Part of a small language model's weights.
Size: 12 layers, width 192, 3 heads of 64 (1 for keys and values), vocabulary 8192.
Architecture: LayerNorm before each block, rotary positions, untied embeddings, normalized queries and keys, attention and MLP in parallel.
Training: a variant of Muon for these matrices, 182M tokens, 5561 steps.
Each number is 128 + 32 x the weight over its row's rms, rounded and kept within 0 to 255. Layers, rows and columns count from 0. The size above them is the row's rms in percent of the matrix's.

# layer 7 MLP down (transposed), 768x192, rms 0.161, rows 134-186, columns 64-127
size [103  90 119  99 101  96 107  98 106  89  88  96 120  95  98  96  93 110  89  92  94 112  79  94  95  94 117 103  99 123  83  86 101 108 102 115 110  94 130  92  93 117 112 101 102  94  99  92  95 108  91 115  95]
[[149 115 151 159 132 141  61 104 143 153 130 106 147  95 161 125 140 162 122  94 106 120 146 165 179 135 119 118 111 165  84  98  52  71 179  75 130 156 148 164  56 118 122  75 103 171 150 168 103 101 132  31 134 139 148 116 159 133 122 128 160 125 129  53]
 [167 165 142 194  84 146 144 109 112 111 180 178 131 119 103 122 168 110 141 107 143  89  35 176 155  83 122  91 111 152 120  92 142 123 117 117 134 144 164 102 135 166 112 107 164 158 119  98 202 129  92 126 107 121 120  63 141 114 136 100 130 147 120 128]
 [150 119 137 130 127 159 128 170 109 164  73 142  91 130 190 111 156 183  95 116 212  81  90 150 121 114 117  97 139 114  98 118 175 146 141  93  61 107 167 123  96 152 125  93 141 102  72 145  54 162 125 164 104 120  58 112 145 145 156  94 110  82  69 107]
 [ 98 137 152 149 141 130 189 134 147 166 130 146 181 114  92 103 115  84 126 113 138  56 145  72  83 108 190 129  78 111 108 116  80  96 116 204 123 171 127 139 129  75 143 161 109 167 133 109  75  96 105 101 140  89 134 151 110 152 138 140  94 165 129 174]
 [113 141 140 134 154 115 172 171 132 122 107 123 106 129 121 149 145 151  63 114 152 137  48 144 156 137  81  94 114 112 127 188 105 141 127 153 101 126 169 122 109  85 109 105 140 150 172  83 152 133 161 168 118 141  93  90 110  84 132 139 188 186 126 104]
 [102  85 101 148 105 129 127 198 140 181 163 113 137 122 110  81 118 153 103 102  97  93 108 161  93 136  61 105 128 102 113 140 119 208 128 164 178 186 146 120  97 101 108  91 190 161  99 104 197 145  52 151 112 158 188 102  93 116 173 132  97  89 128 122]
 [132  85 120 116 136 107 127  79 137 165 132 106  96  94 139 125 176 163 199 123 152 111 133 151 149 185 125  43  78 149 206 128 146  99 122 144 127 141 150 148 151 120 182 122  93 156 144 134 120 114 162 167 138  93  90 102 143 176  95 135 113 147 132 137]
 [179 140 189  83  67 141  94 156  64  50  51 116 111  88 130 150 118 154 142 136  97 110 149 140 137 152 206 111  96 136 185 151 129 118 156 137 171  84 154 186 145  99 103 133 158  89 145 116 144  81 134 138 120 149  54 120 148 156 121 171 129 168 169 157]
 [104 102 105 128 143 150 166 121 108 167 108 148 114 175 131 130 155  93 105 101 172 114  96  97 175 103 131 121 181 118 128  94 106 121 150 149  93  64 135 167  73 141 172 109 151  83 135 161 124 117 112 101 162 150 159 127 135 131  85  95 130 103 154 138]
 [104 167 147 160 126  66 176 153  99 119 118 132 142 117 113 140 139  99 150  81 174  84 140  69  99 139 184 152 123 117  64 132 157  82  98 117 130 104  97 169 125  99 154  98 127 146 132  98 114  96 129 126  86 133  91 128 127 112  84 162 121  97 129  96]
 [155 129  97 112 170 134 132  93  95  73 164 142 110 108 153  68  55 124 119 149  82  94 148 119  55 153 142 152 163 144  97 139  94 186 122  98 121 172  67  92 133 152 122 117 130 156 110 181 126 206 144 128  95 123 131 121  78 174 145 121  98 116 157 156]
 [144  94 170 221 122 116 117 163 104 198 111  92 157  52 147  29  87 147 108  90 139 106 150 139 103 138 118 164 108 153 115  98  95  84 128 110 131 137 130 102 121  63  89 120 130 123 150  93 184 143 112  83 168 103 150 101 198  62 151  98 163  88 110  56]
 [109 114 148  79 156 136  57 119 117  92 187 129 173 128 136 139 167 113 113  92 117 169  82 144  98 152 164  72 125 135  94 120 133 119 121 137 105 164 125  95 141 120 109 159 127  92 131 111 163 124 142 108 111 172 113  77 159 119 177  51  95 154 224  80]
 [140 187 117 168  96 142 102  80  95 140 170  97 112 111 175 139 108 118 128 122 160 104 131 150 138 122  83 115 150  99 165 202 120  87  98 134 118 163  95 145 101 160 100  84 146 148 137 185 177 129 147 143 130 168 138  99 128 112 145 155 138 133 119 149]
 [148 132 100 190 132  86 151  97  63 166 134 121 137 162 130 120 181 135 156  90 153 132 176 154 101  68 107 167 128 138 121 108 109 135  84 100 120 156 106 105 119  79 176 171 125 174  98 117 138 138 117 144  42  87 161 207 176  84 150  85 126 115  50 121]
 [129 128 190  70 120 162 183 116 106 106 150 101 136 138  91 129 174 154 117 145  85 138 156 185 185 135 145  87  92 119 180 124 181 105 129 135 136 161 138 105 131 137  78 114  86  86 178 103  84  68 120  79 178 143 183  76 177 113 127 145 111 130 169 120]
 [160 167 118 173 169 168 113 124 137 103 125  87 113 138 116 133 145 145  67  76 154 143 106 168 135 190 110 155  80 145 133 161 123 158 160 162 174 169 130 162 137 127 128 150 118  44 159 100 133 101  87  91 132 117 121  98 142 218 125 123 108 147 179 137]
 [137 101  77 123 149  74 148  80 149 180 142 169 115 145 142 110 158  93 116 113 103 231  79 178 133 137 195 156 115 140  74 172 164 139 150 169 100 146  95 141 151 203  96 178 133 104 109 120 137 152 136 124 123 155 163 102 112 112 109 188 144 143  99 167]
 [129 110 155 151 131 157 138  83 146 131 126 113 108  99 139 108 173 129 124 164 163 130 123 118 130 145 151 122  43 194  57 130 175 128 101 184 122 168 152 102 161 147 128 145 169 133 173  91 166  92  88 137  50 111  98 146 120 142 167 136 184 124 139 139]
 [121 146 109 153 122 116 128 109 176 157  73 161 146 113 141 132 126 135  92 114 154 164 128 124 122  73 142 109 159 124 147  92 138 113 144 160 171 209 143 153 103 133 142 123 124 115 155 113  89 146 147  82  90  53 171 104 135 143 162 118  84  80 121 136]
 [142 153 149 137 106 198 179 123 128 127 141 132 115 124  83 101 138 188 126 140  72  98 162 177 132 151 187 102 132  51 103 136  94 162 134 111  70 140 147 116 166 115 117  90  96 119 157  83  96 141 145 137  46 124 132  32 113 108 110 170 114 141 133  87]
 [166 139 174 159 120 171 102 109  93  97 150 131 140 144 161 115 157 155 170  91 161 149 158 183 138  96 134 109 114 244 112 127 162 117  88 194 109  97 157 117  29 151 127 110 142 163 114 122  72 144 156  69 125  79  92 157 133  94 115  95 153 141 116 121]
 [107  98 121 101 146  72 134 154  55  78 147 124 105 139 167 195 100  97 153 130  91 130 141 136 110 124 162 152 115 126 219 136 139  84 145 131  95 174 129 120 156 159  73  98 163 174 162 170 124 122  79 102 163 120 117  81  91 119 116 151 107 116  86 144]
 [208 103 173 133 167 115 104 159 142 107  98 130 148 103 105  99  52 129 102 112 157 107  74 126  93  97 144  93 179 116 125 152 108 165  81 104 127 127 128 163 107 141 134 139  79 137  90 138 121 126 155 171 101 179 147  62 147 183 121 136 134 115 150 137]
 [ 71  80 124 168 130 125 133 180 109 159 117 119 151 174 120 122 152 101 142 104  69 132 117 121 185  89 129 127 116  60 146 125 152 101 136  64 127 127 120  70  94 191 109 180 183 164 144 130 160 120 121 119 136 114 149  84  98 150 155  85 144 108 137 105]
 [ 89 131 113 184 131  87 131 178 162 128 133  78  76 121 135  82 136 166  99 107 167 172 134  67 147 131 100 188 158 137 110 131 120 116 139 116 114 102 136 122 139 159 140 188 148 149 101 112 105  98 106 111 142 180 106 180 137 167  84 174 126 124  59 169]
 [112 141 134  71  99 117 171  92 186 157  96 150 154 131 131 109 126 115  94 110 108 109  89 121 121 114 134 189 106 137 139 115 193 134  87 180 150 170 188 157  67 108 116  89  86 115 147 155 134  76 120 101 131  82 171 137 183 126  86 129 152 160 142 122]
 [136 148 195 111 106  98  98 137  80 131 130 112  83 170 138 116 139 113 142 106 122 143 160 158  65 132 120  93 123  88 180  96 129 187 166 189 165 158 101  72 141 183 125 127 124  82 154 137 113 113 106 148 103 120  62 127 145 162 138 158  66  84 119  46]
 [171 174 142 118 108 106 133 129 134 101 120 174 148 139 167 151 124 105 197 180 131 127 106 102 109 101 165 186 129 199 122 111 120 102 125 145 108 145 168 102 114 121  85 113 160 130  94 122 187 124  91  86 109 131 109 112 108 130 130 121  61 168  84 166]
 [ 57 140 186 152  91  29 128  99 159 141  75  91 150  78 179 127  99  97 108 130 120 130 134 198  96 152 142  93 113 140 163 155 150  89 141 143  89 145 153 109 120 185 108 116 154 180  77 121 149 142  94 182  86 131 132 158 139 125  73 111 102 132 160 135]
 [138 191 127  47 110 162 153 116 161 115 101 120  48 137  59  97 152 178  76 123 135 114 166 117 157 138 169 134 112 145 146 137  79 168 184  69 157  98 115 111 140 145 124  83 158  96 132 113 146 118  92 171 153 131 112 108 145 110 140 132  85 134 182 137]
 [127 154  99 140  97 119 110 154 124 142 133 176 159 129 118 109 116 122 124 145 188 131 146 127 156 120 107  79 177  87  86 139 182 117 145 129  92 145  81 127 140 134 124 134 229  78 138 120  86  65 146 100 151 192  94 113 114  69 123 193 107 116 147 114]
 [ 85 185 135 179 205 202 147 135 113 194 116 136 125 174 198 158 161 142 104 111 108 122 132 123 105 178 179 116 122  91 137 118 156  54 108 138 107 117  90 151 118 100  98 147 136 129 139 160  99 140  94 151 138 110 108 115 183 127  60  51 133 103 145 175]
 [137 130 109 144  88 156 152 145 187 142 107 123  82 130 167 120 169 161 142 110 127 202 124 103 149  94 120 165 107 159 109 112 197 195 160  55 144 140 144 102  88 170 129 154  87  95 174 126 168 117 116  83 136 135 100 100 103 100 104 177 131 159 130 164]
 [113 118 126 144 125  79 110  85 142  92 117 148 109 121 118 170 155 169 170 140 102 144 124  86 143 119 133 102 170 110 127  97 100 126 104 175  97 149  83 189 129 109 126  87 183 128 117 135  95 135  79  96 158  79  90 112 115  88 174  98  92 111 135 135]
 [ 87  84 183 119 166 135 139 158 200 103 111 107 195  99 134  95 193 143 129 135  83 111 122 176 210 130 126 187 141 120 115  99 158  88 100 166  94 156 164 131 101  86 171 112 123 133 125 194 174 122 122 105 134  81 152 148 176 131 141 163 167 225  87  99]
 [122 180 193  98 168 129 109 108 124 125 127 139 119 126 140 141 126  89 131 118 114 150 143  99 109 136 104 154  75 129 214 120 145 121  87  88 101  91 109 104 113 109 164 132  57  61 117 161 154 179 178 102 117 182  96 190 158  83 112 142 102 144 142  78]
 [153 124 161 154 126 125 161  85  78 160 235 136 141 101 127  78 137 139 160 126 119 111 155 128 122 125  99 159 143 157 129 122 128  95  78  88 146  92  32 122 146 134 135 170  88  91 176 172 127 133  63 138 155 162 178  57 146 157 121 105 153 120  88  76]
 [ 61 159  88 130 128 110 142 117 169 144  90 139  96 112 101 195 123 133 136 106 138 164 100 111 150 103 101 150 120  36  97 147 151 132 132 183 104  55 152 123 147 126 101 166 125 134 172 101 151 172 171  99 170 132 144 128 215 156 123 172  59 154  63 117]
 [103 108  72 192 116 132 188 116  98 105 129  98 128 163 145 121 130 106 131 130 185 138 154 183  48 122 137 193 131 101 142 152 130 192 141 100 142 107 127 155  78 134 132 151 119  80 134 110 156 102 120 103 135 168 138 176 107  67 170 143 124  96 138 151]
 [113 152  92 136 125  75 119 114 111 101 207 125 103 109 153 120  95 119 154 116 109  93 158 174  82 131 141 153 125  84 125 135 126 119 142 112 120 108 155  44 202 151 134  65  91 151 144 177 120  84 166 212  96 146  95 157  53 185 141 116  74 164 173 148]
 [145 204 106 144 127 153  59  87  67 124 146 106  96 165  99 121 132 167 124 131  98 104 178 101 165  86  99  81  92  98 133 102 166 132 144  77 117 103 145 156 158 128 103  83 143 127 113  82 108 146 139 100  98 114 131 117 152 126 152 176 133 126 104 159]
 [101 100 126 134 123 135 143  87  88 124 205 126 173 155 115 195 112 127 157 162 178 142 130  67 115 110 102 117 124 108 147 117  84 125 109  97 112 109 113 100 112 102 174 145 119 146 128 107 128 134 134 119 104 124 144 203  94 140 166 132 117 118 136 204]
 [131  88 159  90 141 145  85 123 137 106  50  92 134  98 142 116 127 175  75 114 160 125 197 110 119 168 113 125 141 155 118  94 100 135  96 143 145 110 139 163 139  83 116 118 132 130  97 170  89 103 111  62  71 118 173 178 114 139  82  95 146 104 116 138]
 [138 127 148 111 112 232 157 146 186 163  66 126 128 182 103 129 137 157 122 158 100 166 178  97  94  78  90 111 142  66 119 107  94 150 150 158 108 104 117 161  81 131  97  44 126 145 124 111 131 108 124 234 155  96  97 158 148 130 123  93 145 197 104 143]
 [ 93  99 108  97 158  82 132 118 134 139 145 149 106 115 143 113 144 129 106 142 128 100  94 140 167 137 151 105 157 186 107 116 147  74 116  95 111 154  99 123 105 169 157 166 111  64 152 150 129 147 145 129 152 142 136 141 135 179 151 139 121 187 158 121]
 [111 199 150  86 184 119 102 161  97 118 148 124 130 150  88 168 104 109 123 156 176 140 105 159 135 169 140 157  39 117  93 112  76 123 184 135 132 125  93 101 126 158 152 110 163  51 128 108 116  60  93 114 128 114 117 124 106 147 147 136 152 104 148 164]
 [ 94  91 117 153  88 103 125 161  67 118 144 179 138  74 110 187 137 120 196 122 120 117 128 157 181 111 172 184 133 153  98 141 177 149 148 163 141  89 139 154 106 125 106 124 148  88 157 108 106 127 115  64  90 101 109  58 156 150 145 181 198 112 167 123]
 [148 160 188 124 142 168 113 123 136 122 114 157  99 136 119 131 101 131 126 104 149 107 111  69  90  72 127 140 163  87 161 145 100 146  81 129 108 104 115 163  81 163 122 123 160  91  65 155 130 114 148 115  86 183 129 125  93 122  42  88 130 111 143  84]
 [154 130 149 140 167 111 143 106 157 177 128 162 154 113  75 113 112 131 150 147 154  62 116 127 101 211 196 143 133 181 145  99 190 140 106  87  91 111 137 114 152 102 153 114  95 136 117 104 148 134 125  60  89 104 111 146 169 165 131 161 154  87 171  74]
 [152 138 164 153 155  94 131 128 125 151  54 128  96 166  97 150 103 104  93 141 119 135 158 173 149 113 115 104 170 126 176 145 132 161 105 255 158 144  99 167 118 145 103 174 127 150  68 108  73 117 159  87  76 104 112 125 156  92 116 129 162 106 123 140]
 [155 147 134 117 101  91  95  74 127 147 166 110 108 223 156 108 151 133 113 114 103 132  94 114 156 152  70 151 142  82 143 166 158 104 164 153 134  93 177 134 116 114 103 132 120 132 111 110 124 139 194  95 153  90 119 146 126 176 103 158 147 142 115 159]
 [140 125  65 182 129 126 139 137 143 136 170 192 163  77 127 121 114  72 141 161  65 101 124 106 121 134 137 179 128  80 136  67 161 178 155 129 160 139 149 141 164 129 140 164  82  61 149 179 167  84 118 116 111 152 153 154 174  95 113 202 187  99 120 100]]
# layer 7 MLP up, 768x192, rms 0.105, rows 135-186, columns 64-127
size [ 94 100 105 104  94 105  99 102  92  82 100 110  97 102  94  95 106  91  97  97 103  77 100 109  96 104 102  98 108  88  84 101 109 102 111 103  92 114  91  94 123 105 103 100 100  99  96  88 105  93 106 100]
[[154 109  76 116 139 189 116 127 113 142  85 165 166 134  86 163 211 123 124  94 103 142  74  73 119 160  68 139 110 131 142 143  14 110 169 171 134  89 145 120 121  85  80 171 106 129 138  71 136 142 139 104 140 123  98 136 106 113 142 144  59 131 102 110]
 [134 126  83 141 132  92 165 143 119 167 152  95  98 133 123 100 108 154 112 151 123  67 148 190  89 144  93 137 119 176 100 130 160 111 143 144 132 108 206 135  93 153 125  82  89 173 131 134 110 143 129 180 156 108 100 151 104 130 128 136 137  85 117 107]
 [120 129  68 157 136  82 136 118  99 102 182 119  85 161 167 138 140 129 124 141 124 104 125 147 116 190  79 154 111 109 159 134 102 161 107 130 141 158 165 115 128  61  93 162 137  86 109 100 120 161 161 103  14  79 162 108  95 147  88 164 102 112 104 164]
 [121 147 113 144 134  81  81 203 142 140 129 137 188 155 139 102 140 127 146 184  67  98 153 100 105 128  77 128 136  94  54 117 109 108 135  80  91 140 171 199  98  94 107 134  68 118 185 190 122 143 177 110 152 141 212 154 122 140 164 126 101 119  68 141]
 [180 145 132 142 143 120 121 158 106 137  79 109 169 163 137 144 152 145  95 138 124 155 111  33  90 175 119  59  57 157  93  46 115 111 127 139 162 122 126  85 137 210 184 126 148  97 147 103 145  90 110 103 187  84 143 183 136 118 132 124 118 141  98  66]
 [152 155 120  73 125 113  86 120 170 133  94 160 102 143  90 179 183 121 139 134  91 165  99 118 137 132  95 105 141 115 157  97 128 194 117 113 125 175 161  72  97 111 143  95 148 100 110 164 109 116 102 110 178 155  73 127 184  92 161 148 117  63 152  84]
 [ 51 122  60 119 168 134 176 139 171 134 123 156 119 119 121  92 117  91 106 117  66 132 138 109 148  63  86  87 154 165  93 189 153 148 130 127 141 196 160  87  91 113 122  99  90 178 113 149 105 150 144 156 109 113 203 122 112  91 163 126 125  69 105  86]
 [185 135 120 121 109 153 144 156 109 124 149 121 116 141 143 195 126 143 128 167 160 173 133 136 193 123 170 139 145 148 126  87 161 152 115 149 131  78 195 139 103  69 178 137 137 126 109 169 144  98 131  97 106 113 145  91 104 108 144 149 110 122 144 105]
 [171 104 133 122 124 119 121 100 112 146 141 101 105  80 125 106 158 152  67 129  80 110 183 146 191 155  71 109 105 129 175 134 138 147 173  95 112 119 241 125 138  64 100 120 144 105 108 141 138 143 148  86 150 171 164 148 116 171 118 125 145 180 126 168]
 [145 106 119 167 149 133 136 113 123 162  95 109 168 148  82 128 160 158  66 109 128 173  70 160 160 138  85 146 151 109 181 116 174  81  85 130 101  99 134 162 142  68 172 145 143 116 128 117 125 101  96 131 155 106  94  97 109  91 128 175 130  90 153 123]
 [ 93 123 104  90 147 152 156 103 115  97 172 117  97 153 122 123 137  84 145 141 133 185 174 116 192 184 111 166 143 129 149 156 140 122 138 157 100 125 117 149  82 110 121 136 140 141 104 143  97 154 160 149 108  94 133 105  96  99 125 175 151 145 123 177]
 [109 158 121 123  94 115 112 106 159 154 131  69 105  99  80 121 158  93 124 119  68  85 162 167 103 139 142 176 110 126 114 163 106  56 169 134 128 135 157 169 100  95 101 101 128 113 159 123 128 135 180 101 200 110 162 133 122  73 113  58  91 159  58 161]
 [143 110 139 106  68 156 137  90 143 122 132 116 130 149 131  85 131 154 166 158 143  93  85 132 120 163 157 166  82 187 159 139 157 117 139 143 124 113  90 123 167 111 137 159  92 186  77 114 155 188  67 201 170 138 151  99 154 120 170 107 157  90  98 115]
 [ 80 152 130 138  82 167 129 191 148 209 113 127  85 113 132 171 126 133 160 147  28 111 102 133  57 146 132 128 116 171 158 126 142 100 124  71  96 180  95 171 132 116 201  91 143 145 114 144 145 127 113 127 160 156  98 157 133 132 131 156  87 141 135 156]
 [138 159 150 111 106 125  70 116  87 161  81 132 118 145 172 128 145 133 159 148 152 147 139 124 126 136 108 105 158  86 110 160 155 145 131 115 137  85 138 152 126 168  82 165 198 153 143 144 152 139 180 115 154 174 144 152 140 147 128 117 151  69 152 102]
 [170 130  91 128 164 140  77 117 117 143 138 148 124 135 115 181  90 118 109 123  79 150  79 166 101 124  99 123 106 157 150 156 115  55 127 127 148 182 109 116  41 109 158 114 180  98 106 103 118  77 146 192  92  92  62 132 133 146  89 137  71 123 108 145]
 [106 108 167 122 133  99 124 189 106  97 170  91 130 151 107 140 132  87 107 114 107 120 118 129 155 145  82 112 126  74 158 136  76 138  74 131 148 149 150 114  78  93  87 140 146 129 123 147 136 157  96 175 153 110 124 164 179 104 133 131 130 154 118 116]
 [161 130  88 133 154 191 161 170 167  49 123 104  61 114  91 183 133 101 149  83 137 117 147 107 142  99 168  93 109  83 107 115 120  86 138 130 153 138  92 148 166 102 206 176 132 186 135 120 114  84  53 175  78 120 190  98 119 120 101 172 137  95 139  86]
 [131 173 132  94  66 126 118 139 109 104 117 127 109 104 113 161 160 141  67 145 133 122  96 104 114 103  73 158 157 121 112 124 122 127 137  96 130  76 102  98  95 107 128 148 158 171  91  86 123 164 123 147 166 116 155 123  87 129 139 149 172 118 223 116]
 [ 90 124  54 114 131 127 122 118 105 106  99  74 138 120 133 133  97 123 151  98 120 179 108 135 152 185 113  98 158 153 115 157 153 144  88 117 123 111 165 173 150 140 211 101 142 130 122 140 131 120 106  97 144 104 127 183 206 133  75  60 149  98 113 124]
 [164 144 113 172 143 100 124 114 154 141 124 132 118 147 114 135 167 125 172 167 129  65  79 150 149 166  76 147 124 153 148 132  76 114 140 170 135  74 148 115  39 128 173 148 106  94  82 155 109 140 162 136 143 114 106  99 127 133 143 151 160 140 130 111]
 [ 65 146 132 117 144 153  78 116 214 139  77 166  99  88 142  86 104 181 114 148 149 144 107  93 169 139 122 125 114  83  98 134 131 105 111 143 160  95 176 158 148 135 177 184 119 117 107 121 162 151 135 153 123 114 129  87 154 109 141 116 157 157 126 103]
 [ 93 129 148 101 118  79  99 165 160  41 141 124 168 178  79 145 133 158 195 101 112 132 147 116  68 112 165 130 102  99 102 150  68 182  91 121  77 139 132 142  88 145 143 173 129 151 126 131 112 140  98 132  89 151  95 139 102 137  96 175  73 145 158  84]
 [113 126 160  75 114 168 193 196 145 124 126 167 130  61  73 121 117 122 163 185 159 115 101 117 117 102  81 121 166 180 112 163  25 131 105 102  82 148 125 188 166 134 153  75 100 156  94 102 175 134 189  99 172 123  97 133 171 112 133 151 141 168 142 152]
 [201 207 128 199  94 113 133 152 140 158  82 130 149 119  96 158 147 106 122 134 106 113 155 112 113 183 102  80 155 147 140  83 169 112 141 133 109 168  57 138 166  83 144 160 136 136 163  86 104 117 101 145 162 128  73 130 104 178 174 127 124 106  71 146]
 [127 126  62 141 134  94  86 127 150 132  81 134 138 133 106 117 152 106 115 102 130  94 111 142 108 123 133  96 142  96 138 114 123 149 159 154 117 116 148 100 130 125 101 125 156 162  32 164 143  77 141 155 172 156 144 107 102  85 163  91 147 135 120  69]
 [113 103 155  97 118 143 109 177 108 146 124 142 154 183 115 125 117 115 134 135 108 117  98 165  81  82 110 106 117 146 121 173 141 118 114 120  99 119  61  96 147 120  77 167 121 144 154 155 126 108 152 128 166 178 167 133 173  62 107 153  93  82 122 164]
 [137 134 122 146 141 147 172 157 135 133  94  94 110 129 139 130 137  96 164 103 136  81 142 183 140 140 101  95 152  92 165 137 136 148 150 119  87 128 114 118 173 134 130 145  76 148 153  78 128 208 136 148 101 109 163 198 119 123  92 131 137 176 109  88]
 [156 121  83 125 118 114 136  89 154  87 147 122 172 153  99 144 131 114 116 138 163  92 141 164 152 205 149 155 153 139 157 146  72 134 162 136 140 112 131 188 103 126  99 158  90  66 118 160 122  56 131 133 175 137 164  96 111 109 142  89  93 124 154  90]
 [ 81 121 132 101 142  95  89 123 156 172 121 134 100 152 144 112  95 126 178 151 108 174 112 176 166 103  89 159 152  82 146 146 167 108  90 129  86 173  61 142 151  77 140 185 143 144  66 186 144  70 135 145  87  69 120 131 140 111  90 100  66  66 156 169]
 [130  97 126 159 208 155  94 147 139 153 166 136 171  78 138 146  96 115 135  89 117 151  98 152 139 100 166 115 134 151  93 136 118 131  67 160 119 123 158 139  96 107 117 128 119 126 135  68 148 159 101 156 179  74 112 111 134 141 110 103 145  87 155 107]
 [145 152 141 173 176 134  62 117 160 124 101 121  98 193 116 191 111 156 151 142 144  81 149 103  79 111  99 132  80 139 148 110 137 112 146  75  95 132 139 170 115 100 166 142 121 151 132 132 105 117 112 155 155  92 116 191 117 143 159 120 175 112  63  79]
 [141 112 140  92 103 101  99 126  89 165 141 120 131 158  69 175 135 107 113 155 123 136 150  91 133  84 137 177  88 111 167  96 156  95 110 148 124 142 100 103 117 159 180 101  82 106 159 129 103 102  79 165 104  80  92 132 116  83 134 123  98 153  97 181]
 [114 107  75  96 159 108 169 148 125 179 142 118 141 123  91 178 141  73 105 116 113 104  61 138 108 150 136 109 221 132 117 122  74  91  89 147 126 148 142 169 126 194 128 155 128 136 170 119  82 151 103 122 154 125 175 122  86 163  65  92 155 106  84 195]
 [128  51  85 148 117  98 121 159 129  99 170  92 154 139  73 119 109 134 157 137 149 141 125 180  99 161 109 108 159 151  95 162 125 160  96 115  99 166  86 114 133  93 128 169 125 131 117 124 157 143 140  90 103  77 128 107 137 110 140 181 136 160 164 123]
 [114  89 104 124 110  94  95 105 114 141 118  95 184 197 149 141 149 157 213 159 159 102 137  82  72 108 127 134 122 159 185 111  79 132 118 160  90 169  81 129 138 124 143  78 130 148 129 156 182 111 121 190 134 113 135 136 176 144 141  97 119  60 143 125]
 [ 90 180  55 151 164 116  89 154 127 115  73  91 143 104 101 149 124 103  90 141 139 205 160 141  98 100 121 113 183 131 164 139 115 104 189 157 132 145 139 156 107 113  87 101 104 145 129 117 122 153 183 102 149 120  36 111  94 101 116 128 134 126 163 134]
 [127 117 118 193 141 122  80 163 136  97 120  61 155 125 141 142 186 141 103 113 135 156 129 122 113 156 136  72 102 171  47 170 155 109 143 113 174 141 101 119  54 134 144 116 176  92 181 112 144 208 111 131 125 116 177 127 148  94 114  98 108 120 158 179]
 [131 180 172 141  97 132 132 129 120 112 167  61 149  91 105 160 162 180 161 140 142  96 172 140  84 137 126 119  80 113 113 132 100 172 139 132 119  70 144 128 195 135 164  94  45 149 152 159  87  51 163  79 134 100 170 127 134 100 119 176 118 130 112 113]
 [120 149 135 132 185 142  94 104 125 125 106 160 158  99 139  92 106 111 101 133 164 149 158 141  66  68 126 141 155 107 141 140 134 119 145 173  86 225 116 112 114 164 134 165 161 155  90 132  66  98 109 155  94 142 157 114 169  89 155 137 115 179  72  85]
 [151 176  62 109 112 126  76 148 116 199 127 132 156  92 116 128  88 160  66 161  81 181 138 119 158 181 103 151  89 119 100 122 123 117 101  98 193 107 133  77 166 158 107 132 121 149  99 119 152 125 140 112 158 133 179 127  66 108 124  93 132 159 180  93]
 [124 147 132 162 110 192 131 107 185 131  99 136 188  63 145 121 145 146 155 123 163 155 113 129 118 190 146 118 135 146 112 143 127 110 104 156 131 112 138 135  86  83 128  87  97 141 111 117 120 108 126 138 154  84 164 101 177 105 103 112 183 142 173 148]
 [ 96  85  97  99  73 206 136 137 113 158 122 152 114 158  97 128 133 100 100 144 133 108 132 106  97 122  46 106 148 102 146  99 166 162 188  93 150 146 131  77 104 151 124 113 129 111 124  77 162 158  83 109 144  75 139 119 108 160 149 134 148  88 127  71]
 [145  99  41 146 103  99 142 118 122 190 141 115 111  99 137 141 138  76 133  80 121 117  89 170 120 116 176 134 153 188 145 146 166 142 183  79 128 177 181  79 171 118 103 150  69 110  94 132 112 144 127 150 106 136 153  78 103  72 152 119 137 108  89 121]
 [150 162  56 125 158 111 130 211 114 141 140 143 162 105 140 123 132 136 122 191 124 145 123 142 171 132  91 171  90  88 113 154  80 159 122 108 143 101 166 156  95 104  95 156 123 183 117 148 152  69  40 191 119 133 179 133 131  99 140 144 145  91 165 217]
 [115 120 128 116 175 132 110 181 150 168 147 162  74 127 133  63 152 113  79 208  87 189 117 112 133 103  98 105 123  92 118  89 140 162 167 138 103 143 151 137 103 131  96 178 139 142  87 152 121 162 139 130 153  76  99  86  73 125 134  98  88  44 160  73]
 [169 131 102 133 161  96  67  90 110 103 135 128 119 127 190 145 161 125 103 122 153 152 107 115 170  77 116 164  80 145 124  85 121 142 137  85 132 133  97 158 110 181 132 177 133 127 116 137 102 203 119 156 120  86 199 157 145 116 139 110 123 132 134 110]
 [142 161 128 153 132 148 126 153  57 129  98 129 121 126 183 122 106 128 124 158  93 124  95 140 131 111  78 147 122 159 104  79 128 166 109 178 103 218 143 102 181 139 137 138  89  82 114  99  88 147  84 103 165 173 182  79 142  84 140 138 129 153 159 111]
 [139 129 139 140 108 128 129 181  77 215 112  75 143 144 130 118 177 154 139 126 129 154 138  84  76  87 104 161 122 147 143 152 142 155 152 124  57 130 137  95 125 124  78  86 131 109 101 125  82 178 200 110 111 177 100 141 156 149 151  81  55  95 110 208]
 [ 95 106 100  92 138 150 103 156 110 107 189 124 146 106 119 133 132 157 165 149 121 142 174 126 104 115 122 158  78 156  87 167 129 113 189  77 102 124  73 108 175 191 158 141 111 122 164 131 121 110 150 126 129 174 126 147 122 160 146 117 122 110 117 138]
 [103 132  97 148 133 120 114  95  87  98 125  50 139 157 178  99 133 123 136 162  99 155 100 114 150  99  47 122  82 107 102 126  77 174 111 137 124  94 164 130  78 159 132  57 139 117 111 187 146 144 192 134  66 130 158 130 156 163 106 197 108 140 155 137]
 [158  93 144 139  99 106 121 123  91 134 106 106 101 196 140  92 166  95 153 120 142 106  87 137 114 145 141 192 144 117  99 109 141 158 115 131 105 175 134 170  95 125 163 163 127  93 141  99 100 151  86 140 151 155 113 118 125  93 156 168  91 128 145 120]]